Each number is 200 + 20 x the weight over its row's rms, rounded and kept within 0 to 999. Layers, rows and columns count from 0. The size before them is the row's rms in percent of the matrix's.

# layer 3 MLP gate, 256x96, rms 0.138, rows 224-255, columns 64-95
095,182,255,199,228,166,216,221,199,199,197,192,234,191,187,221,206,195,211,208,217,182,219,204,201,234,198,191,191,168,213,179,182
090,177,202,195,199,214,161,247,166,216,203,205,209,209,224,233,200,201,194,247,215,174,213,200,201,219,212,189,181,183,204,216,174
104,202,194,200,217,192,199,216,202,198,208,238,218,157,207,183,214,156,205,185,184,243,223,185,196,194,209,203,206,215,208,217,167
101,231,172,219,184,222,204,192,211,207,213,181,197,217,248,210,228,173,222,224,221,183,199,209,223,226,189,218,213,183,226,191,194
099,201,204,234,218,182,203,211,181,187,195,252,170,201,224,181,191,207,195,215,207,208,191,201,192,219,226,207,159,235,208,223,186
087,212,228,174,215,200,207,214,171,182,221,231,179,215,175,209,201,180,218,184,189,179,210,215,172,213,211,182,207,201,211,237,166
095,212,209,171,219,201,187,207,205,201,195,238,220,183,222,212,208,187,198,189,209,156,186,180,198,195,169,188,200,166,215,223,168
095,192,175,178,175,213,197,196,194,196,226,172,180,198,190,184,196,245,203,212,207,211,207,220,212,163,223,202,180,223,201,188,188
099,248,189,173,212,189,221,216,178,175,209,197,195,199,209,201,186,191,220,210,207,197,167,208,220,192,220,185,188,184,195,236,156
098,217,181,179,205,185,170,220,181,214,242,178,184,193,199,217,189,194,240,203,209,160,173,198,213,190,202,229,210,239,226,238,194
090,177,220,216,194,232,172,187,220,184,187,184,215,211,224,196,224,201,227,190,172,201,211,224,193,193,236,193,194,162,201,227,224
101,231,219,219,180,200,204,196,215,171,197,201,156,173,209,182,208,207,231,210,168,227,202,223,221,201,207,194,164,216,223,191,222
098,220,191,187,183,214,233,185,198,184,234,198,187,216,218,190,233,218,232,185,186,202,191,195,174,157,169,198,198,198,230,223,152
096,214,193,198,222,198,232,227,173,202,186,220,190,238,179,216,172,214,235,229,179,185,213,167,203,187,186,208,156,196,186,201,226
101,177,182,195,181,222,191,225,207,185,200,207,201,181,192,159,225,180,174,190,192,194,185,211,216,184,199,169,207,224,222,213,181
092,194,214,211,199,168,178,204,188,165,200,183,201,170,235,193,200,210,208,189,163,186,173,204,219,217,238,186,190,196,250,208,169
107,178,173,159,208,198,178,196,181,221,166,191,186,197,192,198,180,206,200,211,178,229,239,185,216,158,214,189,218,205,187,171,213
091,182,178,210,189,195,237,203,190,220,217,217,197,182,191,191,212,211,230,236,199,164,196,229,190,178,203,208,217,185,194,238,167
090,185,173,227,195,205,226,211,196,201,212,184,202,193,203,164,171,222,207,225,173,211,195,182,182,178,195,166,201,191,220,187,227
113,186,209,198,211,198,185,191,164,163,188,186,200,216,198,185,164,241,219,174,192,175,220,183,196,174,242,208,195,185,216,196,193
085,191,198,185,167,199,203,207,232,213,210,216,185,191,194,199,190,205,176,217,128,180,197,185,206,200,181,205,186,180,196,208,204
101,191,195,188,199,198,189,205,197,219,207,197,216,188,220,203,189,191,199,195,194,211,196,198,162,209,210,202,163,207,214,205,180
097,164,211,221,170,200,193,209,230,175,209,203,208,194,178,201,201,179,241,200,169,176,179,198,216,178,188,199,149,204,212,220,197
105,208,224,168,184,207,180,244,207,208,194,175,200,181,210,203,209,220,212,199,204,220,197,235,182,218,209,175,216,187,213,207,189
103,231,221,198,226,190,198,206,188,198,180,214,237,209,234,155,191,195,185,211,188,175,169,184,213,176,191,230,189,210,201,168,217
103,257,187,185,219,226,197,209,156,208,179,189,204,171,189,209,220,193,213,212,219,171,175,200,192,195,202,212,177,195,217,232,186
092,177,209,224,216,203,208,224,163,215,163,191,176,173,224,182,182,214,217,207,202,206,200,217,219,210,168,178,229,229,210,194,192
102,204,193,212,196,183,161,191,186,228,194,244,221,239,208,199,239,168,213,218,220,164,195,222,228,234,203,192,196,213,208,194,192
087,227,196,201,232,201,199,223,168,205,206,255,214,197,217,186,183,209,212,187,179,203,196,221,192,181,190,186,243,201,203,211,190
103,243,195,207,189,185,205,197,167,199,199,189,179,211,215,183,196,198,179,199,161,224,229,221,211,203,198,211,218,224,236,163,184
109,194,183,192,184,170,211,202,191,184,207,250,206,204,183,192,170,210,229,199,205,188,227,191,159,164,198,190,202,243,219,185,175
107,221,203,234,176,185,174,209,182,195,226,205,198,204,199,220,213,195,206,184,182,201,209,217,176,191,206,198,165,192,215,211,192
# layer 3 MLP up, 256x96, rms 0.127, rows 224-255, columns 64-95
095,176,191,166,224,186,218,207,223,210,240,187,197,222,202,210,198,179,196,220,219,227,232,162,231,207,176,169,186,200,197,210,157
093,218,173,201,217,196,158,189,210,154,209,169,218,227,165,209,199,196,229,185,210,199,183,210,227,191,221,188,213,187,176,179,204
099,215,208,168,216,215,223,207,202,219,209,242,205,234,164,230,167,179,215,193,256,235,183,204,214,211,172,217,203,218,188,203,205
105,225,188,188,216,169,194,154,225,187,173,201,202,199,187,160,207,206,191,158,210,227,223,222,184,175,201,202,192,183,205,200,185
105,207,222,245,182,187,188,192,233,207,174,196,231,183,205,179,189,237,191,197,198,207,207,192,210,196,211,185,205,179,225,197,178
084,179,208,182,158,207,206,211,176,222,193,170,203,174,194,196,188,210,194,174,193,198,164,173,226,198,203,227,228,202,178,196,203
098,224,215,221,200,201,214,208,204,176,202,177,226,184,202,203,173,193,185,165,222,190,187,190,212,191,187,235,200,215,175,214,239
099,212,191,151,231,203,207,163,198,222,170,199,209,148,175,199,197,218,191,184,207,207,199,208,193,202,178,182,222,205,190,200,222
099,221,193,189,185,228,246,170,163,188,183,231,183,177,173,168,145,223,198,199,182,220,194,202,195,225,203,195,239,200,225,188,174
090,192,193,212,199,191,161,165,195,192,204,169,197,216,198,165,152,192,206,207,215,222,197,225,239,231,221,166,210,168,187,208,197
097,221,178,189,226,216,191,208,197,191,185,179,188,225,223,187,204,212,209,204,201,220,182,151,221,187,217,203,227,195,160,208,168
111,188,196,214,200,196,175,169,172,174,220,219,231,209,189,202,199,199,181,227,208,188,152,211,212,181,170,214,228,188,201,173,190
094,199,179,178,211,229,229,172,193,203,201,192,189,216,215,174,213,190,181,197,181,217,182,196,163,188,177,213,216,240,207,198,176
094,144,205,193,219,209,182,191,194,197,211,213,193,212,202,226,240,206,176,170,178,202,193,221,210,219,221,198,230,200,197,165,191
101,183,222,238,191,234,182,243,195,210,215,223,221,200,169,182,230,165,206,184,170,173,196,217,218,211,205,231,186,216,177,218,207
097,200,234,198,220,239,216,190,209,200,178,193,198,230,190,183,175,203,192,231,180,199,159,195,210,163,200,175,210,231,216,197,199
103,214,200,202,195,198,193,202,185,197,185,180,160,219,231,213,231,187,185,140,207,198,205,192,210,236,154,211,230,187,238,186,199
100,251,249,187,224,225,195,202,234,203,215,179,212,210,197,219,213,220,196,160,189,232,190,146,186,180,241,210,202,221,187,222,219
105,166,167,192,205,174,215,199,201,213,183,219,212,236,206,161,146,224,197,211,189,224,167,202,202,194,213,172,218,192,203,202,221
110,194,207,205,209,161,238,184,242,218,199,201,200,214,165,235,224,187,199,241,207,194,216,216,220,205,212,183,187,207,200,195,147
094,200,200,260,200,218,202,196,208,201,186,176,234,213,196,168,212,198,200,230,221,208,221,213,193,175,196,245,208,193,221,214,190
099,221,195,206,209,200,216,269,225,184,203,185,224,229,214,159,191,176,203,192,191,201,179,242,199,179,205,203,216,185,181,193,203
091,210,226,199,231,222,209,189,201,200,219,219,158,211,222,199,211,205,196,204,178,208,192,230,187,265,176,214,189,229,226,190,203
097,236,213,187,227,201,190,170,199,199,214,185,155,150,231,184,213,188,197,179,229,199,204,185,177,217,215,204,214,177,172,223,197
107,191,223,203,221,202,196,211,223,217,193,199,211,228,179,194,208,190,185,154,220,205,224,223,168,204,201,146,228,205,191,196,167
100,206,200,192,186,230,176,221,223,213,197,181,210,200,186,170,192,177,205,207,205,211,220,235,179,185,207,194,185,206,199,189,234
092,179,192,155,196,225,207,188,220,211,243,210,191,208,207,178,200,203,178,201,228,162,223,202,204,216,220,197,157,231,235,183,202
099,219,179,199,224,237,186,210,181,201,189,212,229,194,184,195,213,220,208,202,217,149,213,185,234,221,206,200,262,225,195,197,188
084,151,181,202,157,215,172,174,205,216,202,132,165,203,212,214,201,179,187,221,202,200,231,187,213,194,201,200,158,210,219,173,209
103,196,220,212,193,175,264,192,249,207,210,176,209,175,198,205,163,241,190,212,212,179,190,217,182,190,226,185,187,201,207,201,239
107,231,214,172,214,254,194,195,185,197,185,211,201,208,191,205,226,188,191,225,198,201,209,183,228,194,220,217,173,195,225,242,182
100,225,208,184,216,228,232,197,199,210,184,176,198,188,220,170,227,246,201,210,205,191,231,211,222,172,162,185,175,208,183,173,179
# layer 3 MLP down (transposed), 256x96, rms 0.127, rows 224-255, columns 64-95
095,195,200,212,232,187,227,192,211,217,149,180,196,221,194,187,191,209,139,183,193,180,196,182,212,236,164,195,202,195,194,242,209
088,202,214,226,190,245,209,206,204,206,192,195,193,198,194,191,169,214,212,173,188,199,208,190,204,199,201,198,197,206,190,207,221
099,238,209,208,177,245,219,230,191,202,235,201,215,230,194,203,190,210,205,183,209,232,197,222,187,195,205,197,187,185,214,172,244
106,222,170,206,215,210,202,231,228,194,200,230,218,191,205,205,231,190,233,237,231,165,204,186,213,189,227,199,224,195,221,236,212
102,178,190,201,226,184,206,211,210,215,199,203,191,162,168,208,192,189,206,195,155,184,224,229,212,170,214,198,209,178,161,230,182
092,191,156,216,209,193,186,210,173,183,186,189,210,182,202,192,197,197,192,170,174,199,209,210,219,160,182,201,193,184,212,211,197
096,228,220,161,155,217,208,193,196,208,188,204,214,195,179,220,200,192,219,184,200,221,199,223,169,192,207,209,207,199,196,171,187
096,187,193,184,182,192,181,207,207,207,217,212,197,231,210,190,192,183,183,166,217,217,197,212,206,226,192,193,225,214,187,181,236
099,190,250,199,188,196,182,185,226,209,217,202,209,185,191,200,159,191,159,198,226,206,207,230,191,208,192,237,236,196,217,199,194
092,177,190,210,219,203,166,195,229,222,211,190,192,208,238,201,189,201,214,189,164,176,203,214,191,216,198,202,208,217,217,214,174
095,198,203,206,192,164,185,217,201,229,192,159,176,219,185,204,166,210,215,232,191,223,199,208,184,187,258,200,176,190,163,198,220
108,210,229,183,216,214,197,202,178,193,200,204,204,211,200,205,192,192,200,217,174,212,187,191,193,169,184,172,239,224,205,184,174
099,195,200,176,202,189,207,186,202,207,181,177,187,248,184,185,225,211,167,218,215,215,218,196,194,176,229,222,227,181,190,200,195
094,153,210,212,203,207,242,177,199,186,198,183,190,229,145,164,210,204,233,193,176,164,205,183,199,200,232,227,200,194,231,201,188
100,192,189,223,185,175,192,223,205,254,205,180,212,211,225,222,208,196,220,170,203,219,226,198,183,211,205,178,190,175,210,213,208
096,195,202,214,192,193,155,203,178,189,209,216,219,182,199,198,245,211,207,228,183,207,188,202,178,210,198,206,205,156,177,251,208
106,226,190,188,187,215,195,213,164,224,182,207,197,243,183,177,175,211,190,165,193,206,193,213,187,200,210,174,187,205,240,224,174
095,216,197,239,197,207,215,186,205,180,186,215,190,194,198,211,211,222,214,250,204,182,200,208,187,220,220,199,198,222,180,205,176
108,187,206,211,209,215,219,209,221,180,194,205,191,250,190,176,181,208,211,191,209,221,190,221,220,261,172,177,188,196,153,205,228
103,216,184,207,195,236,164,175,203,179,169,202,175,204,222,198,231,227,188,163,174,195,214,191,191,206,214,220,220,196,230,162,206
096,219,208,209,170,196,246,203,220,211,237,215,223,166,189,210,235,217,180,215,170,179,230,204,207,201,192,210,185,179,191,229,209
095,213,205,179,198,194,208,202,218,203,188,217,203,216,224,192,198,183,216,195,193,196,243,216,201,170,169,191,245,182,195,142,170
092,202,236,217,174,216,198,176,211,207,202,181,208,205,232,211,195,198,204,190,234,175,178,167,186,184,187,196,231,181,195,228,219
095,217,180,190,190,233,201,159,230,184,205,178,226,242,194,241,190,181,220,162,233,217,170,192,211,191,216,216,213,177,195,198,177
103,191,196,202,192,170,206,221,215,228,206,185,226,214,203,169,194,178,211,244,211,198,172,193,179,200,155,193,193,189,188,199,199
101,173,213,170,187,178,178,175,191,204,210,186,186,222,171,219,179,206,213,186,197,232,199,213,196,154,220,199,199,191,196,228,245
095,205,197,198,200,197,226,177,154,155,216,222,165,202,206,194,195,199,202,205,174,191,195,186,193,186,218,223,208,192,195,179,196
098,194,210,201,185,204,180,187,230,210,205,197,216,172,159,191,212,224,184,169,169,165,158,225,220,197,180,209,198,227,217,209,198
082,188,219,187,168,188,176,194,222,204,224,216,191,209,211,206,182,172,181,206,224,200,192,173,203,165,152,215,232,210,205,209,179
101,223,170,184,204,154,211,187,185,169,208,218,207,204,219,188,234,194,199,211,197,226,215,241,223,186,229,192,221,197,199,186,211
099,227,192,182,213,185,207,205,200,226,189,205,206,195,196,196,265,212,204,213,190,187,232,183,169,231,184,198,199,178,217,235,192
099,200,184,178,173,181,186,194,176,184,239,174,207,208,180,214,205,221,185,222,211,206,211,216,203,193,216,196,164,163,189,182,186